python train.py --num_key_value_heads=6 --vocab_size=11684 --positions="rope" --rope_theta=26200.0 --learning_rate=0.000963 --beta1=0.9 --weight_decay=0.17 --warmup_steps=538 --schedule="wsd" --decay_shape="linear" --final_lr_fraction=0.0 --doc_mask=true --dataset="wikipedia_en"
Each number is 128 + 32 x the weight over the matrix's rms, rounded and kept within 0 to 255. Layers, rows and columns count from 0. Numbers have three digits each.

# down: layer 2 MLP down (transposed), 2304x576, rms 0.0479, rows 830-958, columns 96-143
# up: layer 2 MLP up, 2304x576, rms 0.0505, rows 831-958, columns 96-143
down830:117183140145127115128148127048125113124143087178097172121131110119155143173129142104191192157134137141181134149106106133113120136094130140126171
up831:199066172135175163150129099159111143174096173096098125111097105172064099101118123086119107088139112140136084133105108132136135112083137121163107
down831:099152189147163141132087110145141172172136168157114142153107104115084089108118083143116140123128111179145101109175149096157168095146157166158054
up832:115077111106162099106095136166091119144132098157105143158077139145153179178199165151118119172149113138059163133138119073135095098112103088173124
down832:117144095131100118146133139114135132113064137136127127080206112113107143152156131087156082090123126134146089084091102105104118162140105127104118
up833:166151153057127111138096116142169123115115163091110110119079128201090160115115082116181091123094094095088198140094085146124113138148105097123146
down833:102114081120205144131161131094133168124180136131148145131116156112133156092076153116099113098177151128150155104088135149131157144062097111103162
up834:173118105068119107133110098166088098140103119082092187068104148129107119131140147153154063166120150091098156100115118087184125125115141091135141
down834:126112144160158174113067119147130147128067140076082159152130109120123167092156152156114204141124216113105130110152136142110131183193106074174143
up835:075151169100105147184177196083101172106118098173139083097121119104146123110122170103114127099170150086135143150141115126108125042139107130072125
down835:167100115127130124115131094109155081190105163125205128108100128182117133165109120125117167102109147097079111166142153109111108127182150140108145
up836:138142113140112157151195144143133155147179127070166124111147154137057088093219104154094129126160132188105106091104058048117157162136084112100104
down836:126174085101127131130133108189167134086141150110143160152104134177062099195162129143109133140115150127145081163138105113116140140148146156077130
up837:134072102146116101114188203139135217122151155099090144125113160208124111155114187130138089156181131093064155139123170149115124096102089216142088
down837:145127083172156058147126105156137134095164136111187103139157067132159120148152102075119137166159081121088082152110142093111142104090144137121039
up838:105140176133130099131152075068082090095103156200092124093138142158107166123113118133069114098118137167162133162139125130152141126138098082126148
down838:131093076129133122164156152124098156200139072116159180072191122088116181102146132105125129086081114096164134145137168119119134142128113152151089
up839:122154122131141166165154159098116110126117088107128074152190099137114174137082133118015139132115136085137067112151171160175123098162152171166069
down839:147123120168092134107088104081128130098133128153083078131086105117130131151145133089192140201111146119131145105137147180079097129165159064157117
up840:187131137126150126092112053139125113153178124120121139149086112145093087110121115138106156138160153124140132143158141108066125096086118065106098
down840:118109121128146141154111126078116160126125163176165114090162122084183085130102131085127087148149115153151135145100104122138157104062201146127149
up841:100119107059169124109175129133126147109121124104046062129226137143122141128129146121122197109162155091141161178143163170145109168129093109079111
down841:113144116103176148122132186152039093171097147119187187080157168116183075111153130115122156168153143154175150186098160044151145086141175148154124
up842:132165054113106132182117082102165154120123152092146184108132106120141111119141106103168116166153133132146094096067152170127153100097132148118131
down842:132140134141134139132136122137075140137106109154126192136082117124122111185141109123110126137119173140139103125191131086100118102136165151100146
up843:144117200099099123095111114129149169113132149137121137113106106130123109138137109103123075142117125142119074110076125110159145144158099169143145
down843:117164120075131114140173143104113125183142061184093136080117131115108064133151089174143159082105121173184118180091075131102135149154110112180100
up844:157157166136147118149085146114091107082099147151100101109146167181157154182150127135127125146104106183076154065107154122147127126112069105148106
down844:083185130163102154139136167071126104082136138177093114181102149145141152109105106137146106115111110094090148102155120098168125144129120134165113
up845:117154151104137081154135107109104109090144148111100095108154137145118090080126130125047133179148136167104152116146156143116121090116125132162133
down845:124127116158122143090150110124135175094126162129115123144127121181116101150138079096188126141097124087131075121104061143104139170138076072119135
up846:140142132112081109119114123194144117128164148114088143109151119094106131145139119129101088163178126129122158136141143166123140150104116141112146
down846:108111096094117083197124116183113114119139074097170128119145132084076078165177183157114100143177195102119120112148145156111109152133142138118207
up847:106124118175128107112144149138118106157093124136111129134089124173133123123098098114158077107114151066131149160073086152137117057115123135145050
down847:117126170136098161165069157172077110125134104126063124157121097170105131048168105111088079120163089103176115155190124135121157190178123172103144
up848:144110123154105127132123107115113157162109109106170094098159094145115131138119160110094093094159118191131164166158126217189144099081050164086106
down848:128097078092153129099126144166076125140106071144101141140170151185142095126178074085137129125139126153180113148131149111143156144101144121101125
up849:120122137137118150107103123123083155083124120143101165070081158148114074135094071146129154113125081107188112125149113121151195130142103130161175
down849:161132107171110116118172163082102196207100142105136098096165126130167203121129111140119163159153114133163143149186135184151129051142176142128089
up850:114160180135125093190113091172074196191096130129154148128162097160159123174132128106132128158106169167110164111130106133122148108141135114133124
down850:151069124099068100103149229098166076176129112075111152066190126095136134122160114133139103152132114128092131143177096122152170109090152103074115
up851:175108143138175117154168064121161131151129169108101116122146119174077172070129088142167115118115128117125139127069096162081146069145145077113128
down851:149113140119122116112170131190138146155112088039134172165110144171140119085162124111097202091202095138055121173143141152089135202056104182112068
up852:069121171101090159175143107121182131091121154153157132132051115173096113076203185078189147067139112093150115123152130106083192137149122142105097
down852:127047156167131139134095172110127121127054141182111117156138127087130072083122161131106114118116052106117152135120127135165147125112068132090112
up853:080141097101136129084089079079137217106094067125144096137152154112126119168110133118138138156131119122132161132074114122134149104130081130166088
down853:100119121140107157207164160198058078105181170141142072099151129133175146165152161078168137122162183140108121100108191120090121196167122121111173
up854:145121154137121166132115094148158105146133127109071148118209123161073193143142106120148139140203171129121112170118140147164172168181122113122116
down854:141114074184075158067140111121084147179166194117106171163171141066122190157168096120164099167101095091193127138109174172152139092125110123080160
up855:175106120141065112147149114127099142140109181148103111123154096070126136118130103155110107139136116086086079078148170175145164097071085147124191
down855:125114107104102128072072165094086108085105092125130136113135109147150091110111137098119080088147145103091115063016168175139110123119128118181114
up856:088108098136167099143108163146139094159065122096210127145177121163133106143100177160131133129184083088134132117114120157128177099091075116120153
down856:143108124157084089060119161131114037133085154098115185137229084151120175110088104158131144157128058128169141111159102176160123187207145143066156
up857:159087160120180122078092096122152148147154127116117093132075070147167199111071156129078119117114159113117153063134137099176109130120157169132164
down857:121115156118153120111165067131142144140144112082182143155133080105100195172064109116138093180103156084111189129146132085170199147155139174151144
up858:111140143137126113158128113105140143011197147161096150125059115134155145137036130153120113209122117076156122120111181124117130153119074095065103
down858:110075156125147079138191099075125084157156160068151096141145143096119139133120100059131120127130118124103085136190153075106188128137143177148129
up859:153113081094114109157136116147126180081098142166126083123144165097095112096154145088090145151117119155089162147076100074155170107174144159149182
down859:166155168152112151151165110097145123143157102148081161126166123174132159074116129146148165085112095134077128150196138138158103118139115144097115
up860:137087100109115144159116117120141126124157148141112132139127029162186146130145158099183180119139089137104085200132078094128097120107121126134144
down860:097167116165167130147074093126113081129124106162152103163083154097072142163123169106088165097109121095158167081072168180153084114120116157148132
up861:154169140122173121125089114120151093165171183105159144188154105079171174116121175141126074146157095107126160075079156160199112097131099045149095
down861:141163115097134135123144164169094153157148083158144109115129103160174113127141121119114129126188091083187127128105052098133119088149131136194161
up862:092098118086142074137064176152088128142087122160102131101159183151104101080106103155110087120104127169108154102111120097180084092099141103079127
down862:184126112126140086141156143117149145093154053155143166102129176168128087120143071133103178174142132162090127150163120154117129098111196113092129
up863:080156121156141100128212171156110153085130168104102164143105164145145144151115078090168103168150153129145138115137156075100134131101109160105098
down863:114041118099146095166157152141126135142146093132136172139173130145174090116159158144135100126161057106127145076135093133101169091169114144138165
up864:149147142115149112154178084109107125077097127150129102116103105135118175139106087124099118151116088101118146158103188156212141187063118134097121
down864:142179190099131074147153103104135079085148127147154115107095111095095123159173149120138163130212169083083115115120113125074076085141127094143152
up865:186130107126134192087097195160133125086154110156143125145096174102164141084119141165117075164039118079140139141150107123179120122156104080118089
down865:122157136088218091084177084143135145100081149085109117170120088110132073103039069169066130130150077142126121123177178096118115103144124160159147
up866:060086097121157115138130109123104103130107145055118099098128094123106155096161094145107117103159145149183134116158116077162064132108070086133108
down866:176144119112163059183140208103096147111170080098108119081118101080123084176083160184122174140099095189112173120150060162139135102108128120073092
up867:085112136091142139128079110107054144157106047071132120139113148215106127182162149144133140096151159157124154112164119135157052126079053101135117
down867:115189091105122115134138127151105161158178119087159132141103131139134167144095112141139113125138146133119112126117146155178059105121143137103136
up868:165103096077123103113172062156090150137092164156111146119188171181094150149085163097127120169172135119152165111089218103104096085103109199133106
down868:125100104095133110103166126134090177171110162174147168098098123100168144143071127153099101107083075145117052139108093145117148097175155181141090
up869:186105121077152119141123169162168103138137154172109080125151110156083098125122076123136147110141063118137158111064091093138146083114158107104104
down869:141164172143113130190131189112052148095090059095134121135128157103106118226230139128175178101126138143150093099127104185138107159079116067101049
up870:111099097130137043127097140170085146140118107110143161090095119133153201151142152057102191123108110209115127134121115160180082118113114141130103
down870:112140120145140141150159135107079126148157117099137166102137094106071078109161167143155113137129176101155152096100086049141104177072155110067183
up871:142136086127117182133141092165165121077132140131104080114129145087079149096143141148169150120084156097141113128120131117102203103158129174085153
down871:128166080066139142091132107171139113159072112120135113133142138116055141156117071174125075103155077062136105149084130150141152122144122188160135
up872:123191149100055117118046090113164142143149092086109101147170157106143123152115129105133138189166138127124095149116089128176135126079143077112107
down872:101190139177122126106120109141150170132156087104098134184139163136092130140131087109116139129143127120162098114153161138151113093052139091152129
up873:153106104108108152128179129106149083169143101076156182158129126143131156110135120110145134102081150127079100120144158144116079098117159142127139
down873:074125079155127084148118165129195121114088116145165082107136161117106126066154135115102103086122119120118153127049091140165154072130097085103108
up874:096131082125136132118150112167158092095164161157120127163141131082149129118152165139124096176078100100172087086104124148166133129121111151107165
down874:150150115182173070191107155148116119115144106098122087155102148127119150080107151117167187130114117122085146124164119076155163139107187176060112
up875:100074146104103152110114171099152177089172146131060143141233157173101173122125183092108115099161151080106164128115163128107085202106120114134133
down875:035124171107107110090144151153109112117219092110113013095126106096064101142156128105157122098200126144121164129150163183122109125098124160117149
up876:117110183144088074136073092165152125124095143130136117117114140102153139138146145140092107087203161113137119111146178138087147110144111076064172
down876:113075114153134102154133111127148096132115100160165088181140146159199166081111171103164120111050150132145140188109189185115114156166135117145146
up877:123118155136089172114073110089093180129124145120140119139097084162158164128161131144084069175109165098104138103179096151137123136121131111098116
down877:088132127077107135121089126118094192143084168162115146171119089065110118122127079133116121125156122169117139138106076154148161117095141167161088
up878:154172134099167114117108080147142061139143128084079132115142117120171174092123137162136096176157168086094124125054170114135119135099038135115076
down878:116140149145059136159112112093165099127138116182153147111163140146141172108117084123124180171094150100106167125169112123108115210043126134095080
up879:185120091116121069129106125108152143176096128151136116125143183124101091183023120153119130141124148149128131156096111147072125124131164068090088
down879:119101108169146131130069130131106158072191137112104168110134110180136136129108124129121115157122141110131137137158137165129172131194206161119166
up880:132147120087134122110131144114183140084032138119150082104106069155071153072121110179117068162124162179116153126063099140134128074207074079155139
down880:094186110143154110142106173112145123125167074158177170125070080137143130149103129161113099117131193123129096086149085144126130155106119140123164
up881:188138092098126108133156118153104095177141123109112056117117120154157143107163154083200116170101136132144089027094164123124127116125129107099081
down881:119128133191173097143170138144173148145136146136136105156155156146128143118120115137124126104118121161130139094161127086177129116061134099138081
up882:098141114094135128099105109169127077161128122060135112122129112080142148186079144114170107142082184155114195168078132156173112214139146133183125
down882:084142128166183177156140117191110125124151126057178154099140163126181076140133127052159167157158172162123129172163218159134080184153148137185129
up883:147080109119163163166083135093080146164105076058147080079120125131152116119068154109160136087143039170130193097099085130124154138123138178119145
down883:127110160139058162084203153067119149109125132158190067185119134153126116087148178150137048122124171112141201138160057104121120159108073050076207
up884:104186114091124143130161189186094135152131147127117095114111190096164099119116198113182141084091049125180131055090148120136095098124075179110071
down884:100108165133160128139170092100093102087171154164121102166093225133184113145150176114124093095220138142140124083234116092145111203101142131062148
up885:105114121124154126132147092112187060128138082121154150144084083102152156112103154134153134187146141162155072085109137197178115172142089114160130
down885:199153064152124092155046166089144160133137139178157115115085113080127186142103110123097101161178085153125159117173107164079117120112153062116071
up886:130132086021131109112212062154140096134130157120141128143140100190085131122149123069115162186098195113149088150087163116141105114024134080142070
down886:112156122117147168111135149095063139138070089195090155193161159159101121125141111076083120120210111130176141063180146175042137115111140107133106
up887:101121094148144128115088124150145185070143094084057161111105084147128143142138073087064156078168167122126145125081167133117101124046133138143056
down887:118095056114130151130120095203090154128134140116076120156125110137135107110141088156081110095151131104133113147161120194210143145110134150176126
up888:099113135067184105136112088106104133183086143132123151117107145175112132108149093075143119162151083133129146076107171163186158128082147095155102
down888:093149156091131133163177150135109108183099078109180092102131089168169112132059146133144103101147175154095114161170140127132110101149184117107091
up889:188104132131143129127121150088149108171170104143134116134147114125119099125106136134155065092183123082066125112092105131105112103136096122152076
down889:134140116150130122152112121117115141080120160130146146139062122084141122171124117117114127096118133152198118134151118118121109168140194061119177
up890:078097119105184096137161116150105079136105132154132083144164149121076158107111131142104090115126136112110131112103154095102089105118059122124099
down890:087093159138122195103143096181176160111150135154161145119154105118157156101170103175148124087068150120128138141110118102140158148109114206142126
up891:087136113127147115104148159130160156113165117101114110122094132125135093119141159134159083161156132101124069151139134141096156169084118139151119
down891:100134118139067104093092118087119099118109140196138044104147108157159134156112138093115143137136093133109148117133084153114118142154123092130125
up892:199159159143144135158161146161133122166108211137128104108088100128090131131139111159110102168175152119096165145135127151115121160094121182125145
down892:075151121119131143101134152145090174135132130088148140129095139141124120204125083059120102139121135113134140120133125162162133141166128127101139
up893:134145102077125108168177152084076155131190147089102098126142171123164124096104133134112133196111126109165114164106140173161146139151129133109142
down893:081135126147130163139077122139140101135106117181136134127144107140158109080064107130089155094166109110158168080124125086175191172165143090133140
up894:117148071087121109058119129140117112140119135082108131122070118176165132131132158108159127121096138101131165116118085113147107103110103109115097
down894:088163121124107129111156165156058147139094100139148080114091113163087158167110150070137120118092124164135135111093178149092080119167144119178153
up895:102123136115100145102125142187132122149130138127092106125082109134163122165120081134092156172126093159129073075126125150141169054141125173146186
down895:086153116137151125125137164113148121100169105152148123148168137112146148101085109167172082079169156096160147138183095096163082137125101128155144
up896:176161073144105132177111120132215144088184107105102106094097137066118221117100175085148129113120085133084093090121098122141148131099141135103080
down896:114078090157111155133146086059099137122151102177129154125118157147097126063099111084158147103115154118170157114165111114123090178136095119127140
up897:122070164132120145118117064133109149116084151150156090097144127139061121129120152096101126102181133142115131113167151124150151082171138118082127
down897:157182115166150111126137165125126129137161123119104117140103128125152157144149129175117123155106128132120132143080134142142123158095115129113127
up898:142095127053143139140117141159127143143145085136171162126097177064146124156133185070103128087182157167138152130083147162146176131098121134148173
down898:100124174087075148042157150182108203151073139165106095129215105218074081107093159145081141140169137156099110199170062140136159084140108077161140
up899:145142096121138122058112100117132139159167076121114127139107087176146100126106034070160171126091088051209130110085125114118157110144066167077051
down899:108163115127086109144076110058146137177093126115147065096082169109105100130078116158174098186060051153095179146132134160121114148175181137116125
up900:096136118093109170191146105117168124141154145147132150098125119192147153168185155058150126066129100162142148139056119171188158112207143115146168
down900:141138114093101141132154165111118136125204080122089150127089149132128144226141125104121120109095157130112131157133144094098157193166155180105148
up901:194104082112083182108085131146108115140130094126144198097139119092104105095044132140115102155114125071096091083122133129195176156174075123118098
down901:101129105109066092142097101107110141117136124114142145115070185182152119155122157095115160134146166109160130166151130184082173117043154110095185
up902:143124106118135102188128134085169113138160085112145086148127180098075135173184160041107141088091077068078092131113105101132195170068126153134137
down902:079169150095092151113196115140148150157159164085153164162085093136118144130078129092133147119140104087140090149066110131108118133118139089109136
up903:070171162115184105124125105091151117115146123145072108105098114123108079100104156171083085209132141052146122108071118095096100148128142121078123
down903:102130106168126163146156135122073126160096131091110120236164132128145134144135194187126120101113142086125125091134146164150078177156075166094136
up904:114149093099121063127118107130069140146119131103084166076142110098182085124118071103159127105143136099057138084143146170133119152107114113119147
down904:166214161099140092134178173129183156134170091137138079106110092106092125114137114147105142132097132174149146143085058141103111137120081120107111
up905:102146174102115119135162106113169160139112174053096126131098025157082147159123153150018122101118123118140154149100088138172130112130115149109108
down905:128170126136150166113128142133117127179135116046157083163164123083124095190142133169122131116127177104067132126169136119163112130197090097135124
up906:112118128093185131158170090114166094137161110155097067047118089164101079145126166136175125122050086131181118134045106115178124184115067102135137
down906:135105147135110142139099120197144117077142093099114078134200111138144122119107085163087132123104166116122048102190131093164083181163071162151127
up907:133105133124149124183159109181090124059091106135130113162112101091105176157186167094092144164151104130088147169111143112115141134144157135109119
down907:130166139110162094118154083120141128123139150147122066162079166157136168050105149082105137139111135152131158082152133081118123137083079140166134
up908:157100077102148145121098142093110103147165093114144138113158121142121145106164142065103155116139120069105123125082112129179111092159057175115134
down908:111101152165091133122141126156139147166160059132157094165156159110123135169139221089162077150096189093127095130159134138106157094080118154132123
up909:119124129115139143160125170165104145148097150127121135148107160165176098105120183103114145077128114163148132115096072162111115104130141130141132
down909:100122184174133153141120135160070075100144147094153146160107155141086125108150144151205176128115187103159191118120183116139154124129104129149153
up910:148153102098063140118178156126097160093098184153145094111087138135133082117035175151087076158132105093193140131109172107134134099197070084142180
down910:147143120065102193152094124137121127153215123095111096224172168145143150197020105221125097100123133137134184133121114112162148155152133133132060
up911:132139120139076107169101119177157126142060195123121103166185112125171092075105123150075116110163158074155119163160131054147138143199084116168141
down911:117165058104090147079170122083105116112154103174091121165166150128129178101122094159149137140169162158160130108113125148130160217156145095119091
up912:170142148092141075136137077097162107146105090151149123075102137180108175142125127129133093203118068134128176165121080121109070080074165141155123
down912:129105127121103141136122183125134200109155093140142149140130166106160148196122119124144139125194165097115130086174140170158109182083086140144130
up913:099111126150139104145157127124135109114124175098065140097113113094147125159170152096110093057103126142167113110112122095201080122141165127144173
down913:178125126154069122204143159163108133092153116104127094122197151077074167138163124142147126175175182153136147119122143117203084133088143121108076
up914:184170111117140133084137089137135043123132107131186152102107087190089106163127108138103121145187106067140126095125164105138170118147153103162075
down914:087148118128177107117082112142147196165159116162139092099185059156116117089120132079120073129075067138127094128087136132155159107176062193128138
up915:134114117139137128155127111136165101135140130150127139164133146196191106097121151135165180184111109135101159127162112103111151094142100122172116
down915:119162119138116172109112134204132112059172119142102082075067211108120161118143104117064109132100125141127191120168140106175098147122143153126141
up916:082126119103125105112101144122199090148171154078093116046088070118169198155144135176138089128141143166122077135107157102097137104160139167132110
down916:136139123167106079150174135171161091147161149130095122101116148147150142035122164050074121127177138122118216172188141132173137104077104145213128
up917:153147109128126079123118116113149143149062135079139141090085089175114113107071105113115109102120125179117188109160107152156124124139117154131145
down917:114156114143095146222136165133142141149090061146095159149137114161104139103173103149152106176128135092134152128142073090140106152137112154082150
up918:129198079115118125117122136140125056105128081150117092131147087104175118133134138109126124161082141133135165123142103116167131089165117105082078
down918:085147113091121128118105136202122130114179145096144061156134101146192107138132111178097130045134131168108095122091132170097128137160127126142140
up919:111117133075135102142153111111152132164171085112036160134077164175140044158111157107132138145120174117122161180187064119192153181171061153128097
down919:112055169147141079119147159118130097141103088101100088059089163164075099145165159113145160074071100146115190142104117145124050141160129161138077
up920:079099148080109087135139109124154102105176180166137088152154154122087154094118116115112113159113113088080165042112130116144149080132098052097131
down920:159231159079102124170110102101104131110146127160118123115139193134116098149134158156097173077143111135085183053129052130118153121133084105090172
up921:147178103120078065084149136048127146148109148091110127101102162123142143151184094167094089118193133161124129103169143166093139174083145090141131
down921:110145073151095153129127087080117123118116110124144114116165088147109145140182093142094088103160085090210089193168083128132167165146092158059140
up922:104135145106146102111163134116130115169116120153155133077149163139081108138156166142177138134100129122099121109139104100085140094174104116101056
down922:104145125143129118097154134170092153142131111141089138100153126109157134114106117133123107175152145180145132086091128086126153198162107139106154
up923:163139129113120095232132104082110143136114122153077192138128122074173165113134151119111159122153137108132177089159126131182105105173113105082147
down923:143127147135110122156147126038146146117156096137120202078146121171148119166178057162138171137145112120136161104132141144111124113119148172155121
up924:081176117063133133112116076148086126137133135160119173143117109141125125089142094176114123092099100201089120146129133066180088148127112112114088
down924:150132097102107142134112160092132052190142097092115079142170164108124137133084162076120134199099124161100161101138160074110090162122183117083160
up925:074153161130129134219135138157166123103104200061151083121100141156116124201106167131138089092103077184201139175126136130124122174062103115110118
down925:099180132144121172136087108172161120150107103079130114113125109170140173138136117103125070132148110085148098110116125145111163137137106165107122
up926:147130135104109153117074111087101087122106112161133145114145136145113136100131111125116152057123039120102125127109140149116210118113135151135178
down926:171183111123065164150177090088125134162120113146121115116113158128114174071145081149111208145126090134084164088163123146209164151064151138104138
up927:156152085130142151173089133150129134112169141076118138115125151121088153164150156127135099180111124079078167152125123097115130104152096160202142
down927:110109108159140145136157100136090088120092131120131133055184142074087104171163187139117122148178116173116162156128102184178182116158154116173120
up928:087173099084127129093128112089087071115115175102157156125109131110110163154114119141130172101100126110155069102102140051109073151087164138155143
down928:116133119152163087092101120144133213120150100120104114112144140129156079121107105160121128098097164151166190173110127105144134177151102140178069
up929:084112149141112163141086086141147133101105127197128163114154127071062073096090121141091088065117051163116124098113117068125205152125118149123111
down929:097126143132168148140154125129139136120143100151208087103167093119190129075121113062140085110098082181164138134138088053122114089135084094149100
up930:097199154102143116086118089073159105099112165098106141090133096186121118176096109099150162164154145093141146144096144111129127126148160155113097
down930:146136159138096106131096069146101145145133168146105129147130060111175113109129164136122059089153078099079101118155097146073197155156116126125169
up931:113138102140155124096102084174142118154126165105086124116106144136113103147180090161144133149140139111083092121147151176110131122109085090143132
down931:146171138132128119116091131125143100145134131130140129109125159140128143130105117133126160141152134105138131131106133105157115120098141153140119
up932:188133119132185129068166151142127148108124059192116126092131141155173166114073120129155117137114145097074175112061175173167185117063163106203139
down932:098126089125063093094083119156199084165109152061145116113137087111135173126204172146153111158208191099147081200059137123073108141116094064096169
up933:073129070108089153155134098133133156156142058136141073110143123127111106105110129194101154110104154121116117108135170117118178187083088138095092
down933:133155121105091115185094132110163121146124078104134132109158179076121093150085098137125110148165142133176088102108161141077139122123148088097169
up934:127093149119148122119109196148101171099141096137089159083125154148099114109153180110128139077150131156051167105108179119140171120127097096145136
down934:141142136082097133119090120145179148212148124126162102142131173189134171131068181162142111094159166119123131164076114179179127099106152168175124
up935:111111164133080205183148069098158190050128134045074155111171146166080030104096117099050110082131068131081152084119100157189146146140087118109143
down935:114079103133195158117124141171124089102103137131184141125076125138134147133137104095136143068087096120162053081118117178156132085207096120104140
up936:103126132114135175150093155065172090104164178094116085156147102136171157116124115124122174088083105135137214146147133100121054091133062102057070
down936:139130127102157099043138157169180135111096138087058139117145129142114120149146052054131127138067092124084119140180150078079150131165144147141154
up937:109106093080139121101113092135106138143141113124130116131133111103133118091089126160049090148098159081129124094079166068094146109154130140107152
down937:107163139077130134123197139098080106171129115125144113132133147181181140114141102112194143083074156172195133152119168136158127125096184116131160
up938:089112160078085161122184113160197136142081097144110167102127132156175149067108079132150082125145073129118134105186135193128160132112134180149135
down938:140164121099130147119125114141153130178092134074140131106062099117142105071173126101128070106129122163116140169135130128138116147126148078180102
up939:083100136088152076084131141117135126153142197195162107068126134104070117121130119129164163134148105114155116136124076115091158079153139165144120
down939:139171132115135150130155119132143154141150071130070103110124100102196107194215104113156087130160124145162099077080143133164114119180091125174174
up940:158100140111097109108104118155104114130129120107132084145103144187132132150118110156124098153086108147134139121106166101137103185103180152135147
down940:170116145146105149140123153087085199126126092142141139120165135145089165203138124094121125144170134126148117087200134191142115141107143134097084
up941:145092156130052149110076147137190094086134127084149164131116129048131093157080156092095102115144159105066120126133138085080178160139144141120094
down941:132080133184134167107133155175126163140105126118152120170104153105116091182191124178096155105110095142125080112141144108095176121152138150131150
up942:072068135118154075126156162170121114105146190168148161118124135154184090086126172115113100069098131110142169134146144143172149124084161135092075
down942:140078114147089098112162139124085098134093133146171118133112114105100122198119121189143114186148131122127130161141083090145126166108080087110123
up943:098182161173121139147141093115170125085140112153125092135151105119157145077141193138103153107137125166095181113168155175141137136146098076108092
down943:108091109096111115120125158121127141100120184109136163147122150111089097160117109087082145129129117157109112140123107099195158145078170140133147
up944:128119106129169077123102119170134159033131097105063124046160073192157118120093116111165168061103134172128146137132159148132186177091095120163055
down944:116088100226213111093129108113133177113140138116109142156134130159101081163203138157167124169138182160158123147088150161131094106177120097108158
up945:139113136114177105105113106084157177117078100160117148128169160064149131169129130117102110179122152137112161145147160144172170140128115144179167
down945:080089161133111156103107056182100128121094154130137140098077178116087156100069161112149084141100081121128192110165157077093106208133125142127208
up946:143099170080146152089128111149161150125138162111141140139095127155147106118091138069130069092148119135171139103132105084119149159144120162159116
down946:134072131143116113092112135101131107139129120140149087135116124131175130101098156067111102124083153187109076156066131123144185091086151122137158
up947:073099143112110125184131137151214110144126146112189120108220089127152143110152132060162060146153126124160128158169133117163148106131099183112087
down947:100064086183179145158162171179146142114190133149153127137143178127203168127193180129054128126153157092170129130148151094149191099137150144086089
up948:123112081079143149129167133108164134155157094131145064072138098152147124133194104101186162073113081218149100139143109182107192078123134070059100
down948:092101110180139114127108166129109120118127170138150094101156143126078156069139116168101110206152050118143193100081089104163148154166076143153122
up949:138174134099152177154103137119178161123135153113128087141111091147148163118152173122141125113141134127083105175131092152122064187046089119100141
down949:134157128119132148167177174091127127153184164087143166113083142143149153125089063153124112126173137078147145114104092117132189086151128136139100
up950:117102158075071121109121175104129099152158084116120127093066133135148167117119077097159125088154130159086111172134255090132083099093123124109166
down950:193160178151138108096170152149152116150171150141101121086076152151144101121124150094165115103033089136162170126094136129176100141066063128178136
up951:141098133068136080142112039152160173142151140088198056101128143157096081145124152091110093122131177175097167148112110128090116129121152113121067
down951:052120136125140100139131127130145119100204172174115112180103135135135152153128085116125139146169103142102226159149140148185156101085205130147056
up952:109112174020179132075087071092131179137154170086083155152148085053110175093087107160129158110172106080039021122137121116177091182095118148177158
down952:101114111161145122116101093177121100131131100108148169101156117159122117136119125139125054134193132128138105138096175113073093172098076095180130
up953:183076115130101196130087126171124155088110104162119124114102141109143131139104169090120081186107110134085108124176096141137142090139115142192097
down953:178234115148115145181105132113173135157083098063068123105144176063144126208118103153159103115132126140096117239165092177170137147090155186119091
up954:198116119101131102137127159180088119099134103121107086117157097133143164135157133134101183137104119137181170161150109155132123167115127082026102
down954:165136168141093179119187151135065135072131145136143161155121146115086116141095155173132080145103175124138134040130109214124210144050115127120192
up955:113189086138170094157084169137132177101113155118129120136129165152146160085138134139153110185111128105132136126123161136109130133137116110140112
down955:150172094112114124153148095101087124082119071185092166142099158200105191169191125189109116121174147089162130108134151175122146143128187124124189
up956:180158160107128063157073139118085198187142169134148108107140191084137098097156158171092093094135103135163106116065160192117143156128141090170169
down956:114060125138116154129081103108109153082123150118170139124138070123223149142136165096069108142132120092105197070143150098196148140134125158162094
up957:128100152096113121115094145127149121118124098146116132063092126154094134126148109111159131128106112092107057136098132179149142097086089135143126
down957:104126116175158121131154125156141125098126121098123131152119076117166172190108097166120140111082127131176155135071115196162147115100193113172103
up958:207116141062175145103163143107126107084118150183166136089091076157130109089137165131079106041140123121108166078086134131126146149153130110160119
down958:093155160119163093123128104160136129127093094164107162169106138098123105181131065098105159123123108099141118152070146083186082148087127113144123